python train.py --n_layer=25 --d_model=64 --n_head=2 --n_kv_head=2 --head_dim=32 --d_mlp=256 --vocab_size=2048 --activation="gelu" --norm="layernorm" --norm_place="pre" --norm_eps=1e-05 --positions="rope" --rope_base=500000.0 --rope_fraction=1.0 --qk_norm=false --attn_scale=0.177 --bias="all" --tie_embeddings=false --parallel_block=true --init="orth" --init_std_qkv=0.0728 --init_std_o=0.0 --init_std_up=0.0728 --init_std_down=0.0 --optimizer="soap_variant" --lr=0.00926 --beta1=0.95 --beta2=0.98 --weight_decay=0.05 --lr_head=0.0129 --grad_clip=1.0 --warmup_steps=200 --schedule="wsd" --decay_fraction=0.812 --decay_shape="linear" --final_lr_fraction=0.0 --batch_tokens=[16384, 32768] --seq_len=256 --doc_mask=true --train_tokens=109300000 --steps=4517 --dataset="wikipedia_en"
Each number is 128 + 32 x the weight over the matrix's rms, rounded and kept within 0 to 255. Layers, rows and columns count from 0. Numbers have three digits each.

# layer 14 MLP up, 256x64, rms 0.21, rows 0-213, columns 0-63
108094185163083145127165149032137107103129200100115120175172087135153116074210118111167133077147140060112232095150103143108110156120128090085124137175171136124144172201127152052141135170139116
084174130086140194147108119113105142115151143140131139131100172129135091103111099086154127177136145132129109071054115131081178142107125125178104106134068193139110151137158081132176137146144107
165151136113127138196067100144123128064108104147102119117129121122146086095123103103124134099145088143127123093117156205108154136175123132116161123116155107168219189142118069123098150152163141
088103117128073132154092149140170172106168092130119077098148099115154166123188149165107131121091089168115144120102114121125201131097100105149107118102167116130133171098070103172092123121135091
066163096128092158158127135151116179169094083112126131110150191123121138141108065172125098151134142175109123138137120141084107084132145112187110141135126172079116080106128135153114025152133112
037165127114136152081166140162153128129146155129147059139106120104078126093145099166088166162183158136104133139133128189107184133119154092124120132115114185129180143138164107129065186141157134
093107141171145172097177129086161193153128153068115139098145145129089100154085067132165198177124124106155166129086139150115119122068119101204097123151049188129148150142131139187096180075107144
149147131151125093161106171131173054102133129124079148148142085136177078088110172173126154107160150103140121155174205146137097087169127111094157103156150132154102067177165159152114160113126140
068125164162125133112056122158131090138099086202128064136129134183103147169170146115142134091125080134186091192124127131068103177180098087094133176088152085138128093076121142104110132159135152
137166153069074116148164107143106127086171114180113134158116127089079092150210064135141119111106180092107143088149118148138129153115147155124101120133065115074108110148150178121150089160134096
110139177143139139136083163183151201123132168106070155109126132141056087158159104142115128082142107149208177138143122179144119122154167068124092119158150095078120109135102109151118148106153153
104114142120191167040067094105094088157115119163055113110157157129149133107136096111175178081141151122073156151131151133114099138137168190137163142199141100051096105141127105194087112076140187
159162181059212151185123123105143113088124175117182132109122137128115154111100142112137096097085109127144124168046146141108210118140140114142164133130155124115109109151211084179148120090111137
093170142119171160120142168164169172145142130151148147134140094112102097082147138109034105127100126159162146138117126141105112118085125121080102134156123140084156183172166117139139144124182132
132202119072187164136155131156083166153166118094140108134137088059169147079137105108158121135136151133040139104131096201118158115129159096111146122117204156045128158093125132122100114134092163
156150150211166131092150142146133145141132087138139143122124195072139099166116154111133117124141099186104073140107121125099156135154150093160110128133120107137117135152133136126099123139123136
110091133082102089145131156108158136142114078139096230168123094149164136172110191081149065138089139093151090155108125136131177164095085096091138159129131135112178152126134121119151130162145098
121129141105084162116132144174115104107060174160128083084107136121171107140133131091106152153144097127107123150163151106164103165163139135129183086069184094147123124112126131152134122195126187
123187106091222139084094096140127198094060112170149132057140177131154147098049160136168102116169116138127113150098160116144110150116218116085154092204169145084093152097153097174108081134125137
118132084106097195135114143070166119060169157161081126049080123095173138131109133103178161123107155145180168179133132116159152154121111101152141129150131099126158177108142095165117064127146168
096123150146106161136105152121165171063101154174204102116180122111121068109150166120147126190177138111132119190163111130083119142098113142159159120104175111137135157106136077183159097123117138
093082142115042104106166117143246080103157134089113162136141137149078164101123132110099167158072141204133115098172152152111084154170173096145097101166135164195174148100139080110173082147134088
123076153158109142098121155170073102120094167100151142168113091107175098138121104141182073172127134147066151076145135165128176090101119090135155074125136121139100147154114089116128129195146077
094119095172167136120096181188098127108174133108099143125142170151117127156129117107097127128118146099181141141155124143114100138112139055177086132125211080103140134100152109128090152122157132
115150167088091140147095131198113129099187138151112130130103172139056151106104085171111058154137221146146080107144128152110152175185105075107156143051016064131194113160125127111143110096098180
119149148096127123172099083179131184076133122162145124157161119120169098024108110089114117122185126166153182137073104098142151092127151099162124181112110162162193145116172112126115156134163131
088163151146097043092106114167177114164125101144129101160159119128157152125167144141127143088134093113147177158158093114164167125191213105173192118150098132137093095076150128148095180149081191
088161131066094151129082101109109159094163072147126147147118143136110111179144112116124165119119079142146152126097089179122191139059128118101140114126140126137127105161078126184163130113182127
133156160128078090114120100113174131089102154077138112187144171083091124106151117112117151123118117113113065086125151142103086194183127115077139160110153137113129133150133167087112140128159154
074097111137120102109138159136118132142137115147092132093175132140105106134146111153120105103158121133101087142113091128173172157162176159133160051104085109123178129115173128139182126151104172
129098102169119155124148118076112138021118143095049136084090114161094045139120115085102138177158122124146119117148122143118128090106128125104109112160168155144151126144172124166118128097130115
141174140100158112126107074127155159186162156142132135138149102025113133175094095112125177101050173173120135093125091139122128171107134156054159072096090132120103170123165158110066105122138180
065136111164088102113144135095131184177115102151126157136110130116156116107159160122133132157145173141160140122098145140117147126136127125104155128152069098000105140145149097112107191127079142
112163087129163193199090090173172147154120179156068147129135141154088098169121110036085162141131141144099128185145136084087130135058197155146124063157096146114083134126106135155126118136130105
094136153086172133155127131116172138128026097152142159118167078151101124084119098100141054117133127185174166099114122138176130089125175128107060102156156159162150174133104140157131126155112181
091162133085109142146137116154121089121152150152165132164168149136054095103098119130142109134075082053102132130099130153148161154143077107159148103135124138171135112159122107136081168125111162
124039157101109093117167208134093172166151186136121110142214160158096116139095125104116142152177114115095110104151161172136099128163089051132115125133116145098070154206088116099056078123131110
135129107102131163103129139152155107126118053135137046090124146170135053099116131103130141135168100112147139179134143134145141058105067108142135160152158137093140131123180064167152163125084131
076114110130108143117149129092110135130091130140186147160163063135127102092126151190182109076173083127150092132167098210089163115118155114148151142095138035165120135125160148132096102085103096
163089130125122084138091140125062076140121165120158158145105067134157055057138147156157174159108129137120165080118128111138131111084091091098089115113153130139151150161160108112083130117082147
112124145187106106112099124155177161142050080144192150152120045160196196172079116116138143070144128109149168132110151052121127143161123080102112105088154160095146095121122113161042171176110137
111151134119151118132114106114117108084159105180106177104147186100149131117128145145135158128139092121140153061111125146125119123120075129117162144114160124133189098106204130192108180147144093
165159096130128204124104145133075124077113086149120078064101156100133075160131112143097191093126115180184108085153142164116130114140152111113105063104122114186120068127200175161145088078149172
091143202168123145122127094129133160120148133101124061108142125182117152127125115119181124131091147133167164112070159126161147131134125109129089067195143123093168102112148120108142153105050175
146180106109146125126072111116185163103127082088075106147111089146139105114130146135135178140197115160112155090172116151137085140136117091190106128123195137123151082146168109131155152200122153
132173126095096074153146127153147085109122106114203106144161118191099173087048120111123109157144088148090100073178120194157131130141186113126124091126203124110146099108134090151122189108100120
155106167183136129163070139129196124129149119120169137139159189185164166110070108133088163108089114179091101133095083116074126097079161082126094145178126192137180117100105110131119151122043140
107078100112136116100115149158136098211144111171058211103108191132091122107120117084116113138073112149134138164159124139112137117120117112109095078107134124118184166158174105109162166146107172
133152145156136162070110115158136106136148204168177136104148112123189108111120117122100116123109138152104139160126119144075131123173121110078129119150084147175112100106087135102147098162081085
137108185162134096145103128140134129124155144135089069135170100163086191206150106175111146095088142087053105091136128078130133138123104114144087101172102113102142125147170149143153124128112047
171143103089137093148086193103186113177127065070127136096123188059127130158094127161113112123142130100136126087201155158113177113090137114157128171166104097167061108136180125128151128118087114
074110037081132162096158110186144190142109111175174116138138114118144140144227068129097159127099107162080133118117122134131133128157151155126117138106183159082148123115147138136121137153138200
146131111134145143075132148129129133121136121135122115155130156145156177108101125084146073140106140135091128058138113115149161184159090105116065115120115139222158117157122094134091111139121133
137094136028148129095119085223134147154098205118067188155154144115119127101144137135072134196087181158103108125145097138172108134132124133112138127149132164097121080138138180149067145125106153
145119138110090121121124110191112136151131103096171176135133130154118122112066173158143094107076162122101132159117186177134083164083127118110151147126140131083145182110146113151110131181163180
132183137191123130116150069108170088105073057128073163155117091139159104101136126109100131154152152137083120154129151128132153097081158092177107145119161167178159074153113076180116097110147135
113097084180099132081119137129173127100122101156078123113104184128158126080127147119094182060077158163160146120159123120113151169116129165123107164153053128124096122113182160111122143167135121
112081115157056161114101048128098130125116105119123135096123082119159110172157080120135227163147177131134127145049126126069126136089138105126061104085143140162092196101154147107075127137155152
089152125168180115132147084093169131199135125147083078141149132082158109105194118090064105142068150127146163107099096147036132132190173122162103052119169158112177146098134126153103074088113120
130162095110079083144179112130147137124112143140092053127143104104148116134144081144162156139089112150112146188157195182136114144144184113163180128121133123079120080141078116132114128083118131
108101171093142106133092139171142123101111102142162149187121164093095134066156104078100102117098219052113102066130149167118154169168146133099154205156124117080162207101075152119119112131128149
124190089131153118136124118179070168075138145129201145119141198096110124150115122110104184165138106131105141120157097176169166122150116101074131116106106166109174139170114105136158109153110142
140124157110089115086119115129170122202131132146114136129139125099144204072132152126184109073149165185109130097096128084149159119108123131101184135138155084136132148136125166099121101196123130
147151112124088099140139064115108167135100111120137066149133138141119129078105127090075139127075102166197160127120100114116145108216123109138152111144175133185134095108183138181153200174159056
101060119109136098138125146133144130166107195177135093133116156164169089126103118168092084150086136170076154112077121196128135074150057055063153167077138151091169120095115125118124107067153103
133120118072103109132095091132101153122139069137168120135099100094203099180110116074094116063152156103155140100117131157072167172184122159054162107163112076133129143062172094146087137120088131
139132101185144093130158163173173101171202161071124115163152093081158159143070114147159107103125087093130141130117142102155105181142123072175101168105156101077155143085127149155121131162131136
158138121161123170067122101117171157036121165163071138117111153078146080136138106120166196095162123150158145155171130122153129072063158118133131127106143110120114129120119163167125065129124113
117160096143122169119115058158134142092167171115098115130145174084158148069192124110111080153147059116084115180151181084084151088060105083078114096121175088132185171131098154164122205102152131
136140165132078124058114067145091166138170126106137095148166096132155136113112081132165103115071154077099176156058114126148144164146119097144103131131119157162085124126092140147154127098126172
073134115117133168048126128149122116215127147143091116121149117182144129113102088137123067115112075102113104129098141133180131104140082115109097061129152139162189108115130161114084122145118177
165083145132112089096120131182129058170145120171090109110116098151149169212118120061122145100128098183147122114169135179153124120098109097134133205118173091128103130143149131133103104058059212
151166152158156122109157117151165083079135110162077075126102140153138127129137129101126124120160161160157131155131184129169038160154124119062081098155118090115139131122125113122136067128065181
137147118108143130158102130198110152173045081073113098126149089125161146083190141155159095151165166135110125125148125151201147201187137142104122116140059091113092134168133129119125149117113140
112105116108174128125158127139157143114119150166150111150111160069071112168184104113090083174162133083047128104102124139091168101149150084108143107130119073145132170109133181116079091148128135
197126156136105121107144129110110166109118083200165123086159098176159147140129128145098145112064137168143125147107125166163126109117117129113187114200213140215125148170159152155077083167124127
124118125089098142170129163141203164170144128109142082150154057130069116098103103137107163081134108164112104069148108114163192170113139141134123059140196060159122115151151150152159107089127122
161142201142101147126116099139109079133093111150152062148153093118132081163086106141214169129210081203117094083139139075116117099117068112142171054166101143120095170132147101150124136142083141
076128128127151153149070133094170162097196070107087154119132128173109093119234084113094176091124176138126134099075135106172108163128143128139140131110140099061179086108160120205165120105153094
094159150153133058211085125197136099128105114129171086118157111121124104101121113102134135115093145156103197148153131108120138133148193121153149074168088107127117119106070129128125092123134237
162115100152107093109159092101129113100107106161137153186174135116092080160203191072114169058179097141085134075186180119101154158143099095157121144104116075162176137094138151136100176119135119
129118107099123138185052172140128100103168075100140130156154163073113151103079102112147129106127146166143078040129136104152072147159063118131117106157122110120175172122139149185172185094175145
136102109172147170152116066127160035088160119140129094159124064089153112145115147141132122116141106104078098123139134100159144144190097144087183155132165071154145138104130194137168089202091111
086163137191149115145038151141114183133084160150142144112172113175138144136120144123110124085126134146102123100074096146150158167134173133055135120120210130150116139058175055123081080101144166
072128137187110096120157147083152151133085178126100125149149174119143128061142134129141095178178170119161144128186114155110159133087097119125150098095146139146150157104087153139200121111117078
190165092162175120098078079177174141092071158141113210121127173103123146163178127122119138085153149156123104124091133155125127122038117120110134111120130154096091152174140152154158135099058170
101134107118104119118157128135136100155117159106093097185159093055099088134144200101174120119151114137115133196120137126100185109117068145077176117143138087087127146140133145147199140150076120
146116148102131166113122100187122134116129104157134100071170165078207115096106143093074156114135112119116138085123177105137135144097115153124139097129141104048195094098152096165181100157169109
084160178130166141138146080117109079096136077174135111138128127117142147165127112068167146131145145135088121147092150090180091119156116099140111090141165056058128095137129122106144087151054171
140104127102048133152112170154130100143112136168126073121098164087108089127119151125174130155134091178131140102120079104083156179115085137170105146097107113122174132112094226103082086097157155
146148131146126150155079085092155119074175084147148187120149148093099098119127147151071096139120245116120130142085110124135155139097116218142070134080110108139203163122205122198093132117149198
058143134152167163090151165096137110125109158150122060154151119139179135099124112091078174158152156183077113126131145120082115162133157180061171105159128145118174138153121162108152144127115146
130155137120120114155085111142162103143111148124117175053172132118149128131110086163116165112151134115136125078111078147152141156117125123070145167072149098137137076121159110115120132128080092
117139107117140105088155131153139102101110129121070108110154112103124094123122160138142091119131194089146126083107145143135160158139156148113124112143107127182116179168129088161145128153174130
156114137081132136177056062122105139161132101075096161148138149130146073103172120049110128070141117157139160126143101140121159145123131137138104129137160117166161167165118111132081198131169076
149178172134120115075165088130160168115146155201149120147169109147146126139115074117043085151146095103203098099069164101126079142163123111148136119117129139086135078129140135160111138205094202
066098147116119181191130120150147120094142101097175081154122084138119189127090095149054104118110132117118111120098121122160148104115155037110086168127148148115165132170127199114145134145170110
173140153212074113159112100133068172092166130141155102150164168097168107098140132112118117131101092055137147091152139153156120166134138080165171070127123153108095125165125113129104161160165051
149101103081096093147159078206169119142137121084142133162106115140160100128110105111060094174083181130132130156224121170141157134136111115031115118113141062134188154127132115147199156096081136
123101147119086129146122119158126123131105168113141158185092120076113120069106146141079153157145138112143125134117065149091162155134135066148141178178109107173105111167121163118107157122137128
118094146139111113116105085150166112169118123142124146124120067114129103136116146135164126136163119084155119166102161149027144147126045124113096127164120099102095129136091092154151140135156111
155122131101107137160155111120138162086148105167128142150126143065080150084149119152081055132158152188161115084139184117155131149103124111079119147119129116137134073067172088189168151115127150
138102113091137105090128102136131107116078132099118119133145079084133165142109107124122146173088195163139140109116119142112104120097137140138134083129098163169155157107171167143142119116106137
136090147202103105088142144139084145108149129102020084108130130121103081143129153156211098146044102130162122099085142178156113142120085070099158145186186109151076134115137134131172118134100125
117074146125077097174102123096157111124113083115074129187141138143148142168129149153152192127166097119168138087132171127162170137061072121115141127073172150084183143090160158127151112191142151
128115139132096111103084100114115075084127137158123182093116124135083163134143055133104114176115108117179116131161109131194172178112146120128163126127141121093085139161130097134070088115172146
091105158126139153147109087112169143165147079154137124123114089111132050079115112094114091137129171069048157087193117171114110101090219171166086201133138186139195106095129142138064136157120158
153140117103054149118084161172101090100144140081091087109111097213183105140155061186149197149166120189063142136143134178121119135161155127073164051132129169058134102126109134158081119088181152
055131072156134089157122102071113196166112062125146088107113203131132102050138113129141160127132164101076082091166126130111132119065129156148137113126099052140142142124195151137155134126128123
088117141151167091083085154169145092049073137096106107131149156155072196120109075134098161066184136166116103136178131117128123147144143130078142105115141136090132120079120155148142108152160124
143054048145143155107105112187161156062196143250109183110151089150126156089091158144095156116077135094115071094073083133138129151136104116072084135154135124128173076152169102149155104134077156
107084103174117164170116109109102149161160076149154131146127155111137094098129123120118103188142057103111120120086148135096123154130087128097101135138126113102120190130110142131147133153119182
168111141142193067154092143108136103084119104096149119121179163165112146105113074140174091134110137111081118097130176129143135121154114104092076111150116124139121172087112130111124153136113115
091163194169129125084132115144118101143128155142115099105103103142129132162107113120063105176108146103170101146130182134129120130129080120066091078149179144104127132117118163118135084168112209
115155126122133129153132171176081070203129147109092089137185109077125132169102149175159092083139080174051145095091155180136108106145145119091165158147164157117083125163114176163151114137120158
174118190073081154072093055133157096124111212139163095141152105117167160126097124090136152135125149101141136147104080150097173108154115103132101121061136121132149082061146149142137166101151095
112110111135138157173093106109112135136118128211098189108120149120148122140096090083161102113188107118162119113128136151135111140137093126131086130152122182139136071125096122183142138085146107
114105132176138133155074118076109096188128099141085125124087154125149138154086114115118181105120092120127082128190175095165091158139149111107124119125159131093104087084139157125069119157097145
152064114137120142104103118138115077113093099112162104083142140141120111136166109103109099073123143130065117146074148173132110121143136182052097096190179150109127154148119146188121167102146170
051155112109123151115077151151104155134136108137131131124173165120124141184118128078156171140129097109084134146119122147148112088138175173152149135111167133162090200096153119182141132143140102
130126115170051174140083125166175106140141134092139127118146160135089114139157146137170117165162151193078107093085123124107144093164141105094100135103139083106177123135102107112127182180087120
087164134126174097099124079075119166134098097115127097124112166143062157081208116106148095200157167163162152134136146149145103154178101103161167118075114148110133120155178183141108129115088082
130137125113078099094130137151147147149157139179161123010134087095111149100089102147090102103163124130115097148085194246123106116195179133153059125119115112146153081133121150146147110185176171
087132114162177124170122127174154197174162193141139118171148089073135107122106149165092112071064144163092140134120139119156101193099115126117157113126130094089104140111116172120093120163115148
117125123176095033173096132114088100056158113113101103173125196130179134123105154129090117147150113150136097126166152169141113163123131133115103129156126130095100157135102082117092148162103122
110097098145149107148102156119103116116160151171131164122138142145112120102161106129127131113115141117159136149146173151161142130112123117125125153158103126121130149093156169106133034132137081
124126052141113113096236113084164179118182176085123152123159127184173115109061127110167106210063163143090092072097109145128134174120102166122178147158157110120120125113160158151093170112101135
103162145121105172139085120117086147128133149086139042097155103131067087088163088177087099189133191137133067087147077098195161127164152129126180151086126105124176097099153188142108148125194160
118110139153094126181122134119150169176143134117086152135128137131160083132126079098135160126139101073186108149110142154114152161131103135131155098122148138085120136106139157145131170164103177
141100154126124131122097116155159126084078112082076117110148120126109153125137105123153190114132143099112076143103181132121155154113139110167139101149204149156105164090158165102127111137160113
112107128126127123149112125160125130126142139103108155099124168132135139113122150123208078094136145146092178096105156076187151163142148098122136134116179125077163137097124108135139134114114148
115231130114164071157097143164134166122115111181119110166172128065176130095092147122160155158103175101113116189142149104088079143105106100104105171106139137086217086085129135111141135135117114
069151126137052109177146168131111176124148122169149126113113127108151077149138149158146124167110136151129134081119145173136127116082154132109088115093164116099111090120122174115179112121097136
121207173078142101116117113140124103128135153124147080101074129091171109151132095073060146094136154104167088091089093168123138165122099128093085057218131126117199082113095162123106150202114147
100132123124152135098123096125157114123126089110124115089159095158143097072085151107182119128127129087110139121221168150128157152180118117093154103124100073186121088124100096149112161071159118
116153153142122063117118086123181145173167166123197102162153120060171116147156091146139161166088102168094106096188161149064117137139141138162070139105145141133167111101126079166157121082074089
151127143191123140097079118137115117116135094162168095072149105164105139129074167117109174137119201117150132147151109106105153134097126115096110142093110171104155122090135121133055130163106176
086116183171110056178099081161125078149092121097060176151180118060129171185133153133189035107145107124169131152119129109140138103126159112109157137108130186096126120052134181118149163142149162
118138152085114123134169102146164109096108090114100104107125138081121112165164147081185099102160111150125108156158172129150108104090116173140112143156121092098130074170134200122118117142061153
161148157157130103169103189153124155127148089094136152130123098143142103111051159115111026093115110129103192140102145151143140114101141140133094157133040110072104148118172150158152117098125153
099086147096104135123121117111126081144125112174129093142098119091128167125101138156143182101123133155155084098138128143180131153061121116154154134193132057085133199155168083087090131163112131
095168111122109115094154135142144132125155130153095135133150062122142119126135177102144120105138060054105116126115104135170138183044140129148142132117160128169133141133179127151126165172134168
110159115041130155068125114131176146197123106204073118148148116107138124139182147156119154102091166113110101082109136105164095193225068147100070170129162113103134071107174075234131112177146121
220134076128138141099159063222127135149075078140139099136086132090138115096068123107160163081195148105099138182158145148061170141143126074131127143102130194109117152164173120132102118093061094
119105121115134132101138133172200078146100082148140066096154115072125132158173138108082141132153124101121124163067167112052130120080109129130154115127083137114126162172164150108112194135171129
154162133105183179118137121129187166138066086085131075144120131141125083130190105097174047145123073118174088066177087143139125177133144162126151119121036135163134111142171161158093114143093138
120111091161117122148152117095165126138141042165133121119174133069114095109116127114169102148118093145131181117105115172112074155054146104121104101145117086155085099136073115150114093115099106
129132123148101111145138132115172184075092109133162130169126118118172086128128112056108132045189067163130086124097143122121093128100145102090120085132166134100132103119118129091111093175089118
105139187092097144132091148130101103137125072136128073128095117125096144100135100181138110124053159140119108083137136134064151191136102134133120075190079111132112115094107128124094168120104087
146128121134084143163103132137147083082153134186143136126155163094107145160105052132102131125112140106126108155113132108098130128139152132131132086077095122126209137119109138159148142144183182
105192120211143162145113080135145143112111145148146103185139116138177164113123145052082091211109150104146152140141143106135109080098149110142139042107156130155133121101098161160094111142107190
110213201138146124135162155169161118168113141158073100104157115160157150088100070112069103138117101140125048145102210109162140116140165127125108115148098094102122115136152115103160112095109183
114095148056149083104117183110114106108155073134107145036169167177099106101119111141175190135098179160069104108114108090101129162178096117125148141152145139106164151169124120139204120183138125
107112103125151142092115142142159112165107115107066109128166144204061132075120134164161104109142204098094156099084151083135194145151111116123081094132140119152107209150117157132117147091147094
089110134105071107155073122159134186154095117134155149138145133144154129100095146131088103140161123159087130130116151126152172156141106147140118094111172139142078052054085170193176139090093094
125140093166112099037122115134167104153120128067129136148134093135104091140075117127155089165127130117100128173116090149136145153073091099124122180129162133155116163119114132130155124152146148
122119078114070129134136121094158176094095091076052157113101102148099105087136096120152175151117131156160096125120127125203084098116099080114162107154176110066169159137158117168126135145180137
099102134159074161141138149158158095085139139154172128189170164107133104147159095126119099141118149159089080174128118081146088148109126131091167171139137157100092077144165118123131126092165124
107148144193127121098150143134101128152121180064178143102157117158180170080084082103139089137117185158114144118091127116071140157135134120123192095155080149111141124066138191099116174126100138
139155157162091037140133162096208167160083132138173120157166070137135056136167094140148082075166134171086051090117107138164112201136127162155111144090089157116148144152138100113142118121141171
154134157117076157169128130149120090112123115145086126174094122101152137107110180118126168153139125154090043101143105157162139147104163111146102145142099095164121050115145144142114125119137170
124172174137125136108098151136094176153126145125061107122172120166187123100087090133141104113113118167127088086131145065126101167108138189152066086128129125060139171117123075174111076175085148
125119117150108157097124130108125097133114131108091127092055115098135112145158138160122072105088139129079129086153162108043154143099159144174109155118138130109172094195126140140077119139157099
095172141113114132122125105135074143118120161119125098094103136133168128165135078121123125100096122073137120126150179157178053147169089100084095086147128153080172092136126140105101183153065163
132160179099102127052117084117127118086141202117095129106176143167093102150216176068154111110086127150106153189122131146087107116059107144080144128145137106180080047129125105125130103156146132
102143148119146138117163149147121167134178137159121079116165137072128105033108065088122157142117141194137189085118163119147067102161128095112138119149170115138115192113118116142105105136144097
166148144088175113072151139118120072109061181131086148106137105183049098142134134116093121101123127073120173193129140134097143137165094093126129123097101177094176118110158177147117130180163121
108147117142104150117162099137096117137177106117087074106185112139063117145111128128158160141112114137106180133146109129178149132129157137151138106180133163148122135093159115134119131109107171
090137130133103179111173102127166079144118135169111108096172116104085136143089117118122172111095104173129151114162166116105134098147148128106065116154108182117134166143118153130152092108120108
120209162155101105033071150165145148145168175084140077137091100110120123135150155116137153107094119149148147123134110142135145162090143118128135072076109146105149116161187122106174120087138139
095175120171116147126096165159132138145138132038133066103109135053126086079156141113119122138124156132110149090109135135099114144127210103103164102088125113137193093079128138131117193135146079
122143132120086077168135101169110108138201061133198158127162106138117099055095106144110160106162112100098122154136126196097129129179100102079169122098125097090088130158138104145157159155114198
125170131092081135121163155141125114146115191171124107121091126139133130126158131092095136112098193148139115146125146091167139122119162134133129111180128072130132113123159134119123088147058142
128143145055098119107162143119162116103096112105130143168190116069141078151120114139140122144149049130097123149142113159108083124223173131123183105145117126108107161171132144152096152100131178
094151116176133095119076091110102126119089111179168141120104100111074204147120128135126078140146104135074103148181132060129169124073112071182053134140129163107158134111181151102167179170142164
109105139069109198151117152141122100144134100116157070194119102154125126153121129132160161135096150113152125084119106152129112099119123135098126117181128114131078113212167105189151139109133071
132137158112083152092089079136134108158089208106099116146121127067134109148124154146165108138153145167091136099143113115135094086100151131162113105120109071135118116092163114153088134130108144
170170087195132132212130147100073082163118175133164036124174187110083123149131130080143090122090131094166147141159115126139135119099130115129136149076115059125155161130156105171087066142146190
169155151130049140085097126158122127140134072188145079095160132096137202125152134091093120171143127104159151184123137072127153127043103106131098090134108137171142150110158142125098168110163146
098116165120110087165150174107108219133121042169107187115092133150133127094153080109030113155058151110170123094105129163145146144146158079067137112150098117130160146155131143118126153106118164
069130117123092104131153128167176042158133135108151126118187090141091156086145196078110091137140125177191138169129138132060135111145153137109146091195125152076151195087206097077141230141136108
144198123100099123170163191113145116099152161140144164148149096151209116194114096085190180124114160146058046174107137114117131130063118125140104091086169158119183131134145165147148149081068145
095138145131119094107126101175123161118141145148098055125147114079098134157106131160154160154149104103118115168109119141140136131086113098151116169107171135142165106131143109093119102154068095
152148140189105138153123155174147149132120080113146158097104149154128181065091112096134125104099122131154147122133150136055090149122194104109111120128133128089128159175091137214183090057147146
179158132224129156161142110134234154110094097126150115147108092144167144158158134106101071173112136108124136184147152082172156154118134092177084070152110131135141135127127166097037129144097134
128155122104113138175117065114033112096157124155157113107119124141126133104060098077115144068093128120093107139173114129189131164124131129147135047222119143122079129154133086218104197082159169
126107112129194152109108137138180049119110137067152163107129128139128163132051085091168159158143157156163098137149149092126052149160146082174092107146119153086159119094167102152105160156109139
069146180146114163151066110133118152120098144164116138109152105058107110099157136135154139182086149098122108129166181085104111142180170140117136063148136131169075091133148137099092121155072107
075145133092151147168124181187141123137094138124135130042157092133062117122111129159136132144072121139080117096127154127196141140102126089133105169207115176151139100071152136130103122051120149
180151127106077176056118145179107155137093072123106131117094158172142076140113052108120087130108148112097095144124131156187120164146135126169114178079146117148081121105089187172107127121080150
148140106130123088149099134103146103104123199146074074106142119192193160136121151135167151083154157126172115122071117117131093140128095135151129114091130140077120131109191110151079104161122101
104104103128117123111105107157131165105119152091157178134110136055103137126092092100177178202136162152186107148142157168140085143161138131118146150143141086116168118146114175169156138072088151
142037173138154118158153148184140182138079105182136108121149132141104100183076163072073129136138118087125141136111084184148148206131213104136111160163143097113050175135164130112080135129126107
105207167106097128131087125097107154112110110151147086042120116144139128099075166136094083192142120142207142129189167116121149122119143129142037100103141145110149140143157140127110129165141103
140156175075088118169093086091147093148106128109183097178134116098100189191091100062113143138134151179146132117154140150183082201130140089171121094138128165184104112118129120160173142125182161
128099155099120117128145124092111201132174145189156110184148171134091126065053063084125149104133119141108117129182118135114125120132174106105102132161174093146147155140121116116090131130122142
163161142083085139062123154132162134135148089134169101158170108168147118094136147095103125127193153092133165145147077114148211087132089083092175122119137129140153148093179092121140105177113133
098157121075123165109181122126129135140119167127104115107156149123086116149066185121121132152113130165130121122130064117174096143106126060149112134122118170112170068159171048164127157161147168
132070127210155107137181104148119133138130182144179113137113184184080118126111138121135100072150073132115138138134110124127138150111175098100059120048146118096136187175172137127106107186116121
107189141114147132171061133120088092128113119130165135063165121185118114139117074094165136155157152019174131104105172102089133138092102125069127168076113131165159089165178121130134097140145150
134170170132101126138092122120120154178125136147135106195113112175117107085072089083144149119073126131130131105113154045090163070074145133153122103182166105188173155127150158096139062098058122
116198100142109088105156072128181126195105080093142184111207060074112137108095092100087052081115139173100097142124162137162140166094139123136098136138135130216137150084173107112152134143147166
077120118117155172068114146151118128156119162108107075048146088161133107191109135080120167143082116170146098153116076150158137133131155118119117141142104160089095087102086167115153174210124165
137148088147144115109129147071109174096087084054140149127140176029132107181092128135149098114120124121120119141099120207136174159145105106101102146148122140149171120113080156137161164183167158
134119155152111066137157141104143131164111133136119047128154142104164096088150153081131161127108126143147142133112144094176099134092126147129042125100172110158210117111121169150088116173124092
162070159137123109123078136155133072154173072146132117097138133142133152118141115110115151061099128135091154123112123117111138169229111122148087153152158083199137120122117185146194105162082092
169139170143122156133083114107135155091098158121133102132101181113163130148076204119091120102123121143131073127148185147080129162142172114143073189133128148126097201101136145107106122121165082
130115124173126115132175143112165162097077160106090117126129098106148151115068094141129141139170167161137137113148077132185149091079163139117158119125169194072163178129158184136118144109075112
190161134089065149129121165150124153087128186058135153096177160118124191098119064101126091140122032183143091053153131143070132120150145120168076145143172077142147118114127155150119101137110148
089156161103126095145098120166134192178185079156098099133150136091070094140147116114104125171132129141119131126141148099132110112106101077178140152179093165139139149121134074131166118164149154
055121097110110125132080116065100087130128114157122117152106153209096119149194103126153156151167161119157115095114162119118168066133107064168151157106094156122118071159125105150134132151107140
138152110115169107111111167184143062114107110119112114111162157133122124130155148094108106089035084191117140142174131123147090117176172135062149166149177116129158095103171152097131113191127136
109156121131119116108100123144148107144132111046123132130103135080100081137103083100101075124106180113094054081159089168156121184092106134185074112125116146103129207158102151117134118172155173
130146118106162130125087083117114123071130106152114153105147212099151148043153115165091130109150064151098105179109106189098147147150118129064095090050112200099109130137124123108152132157127107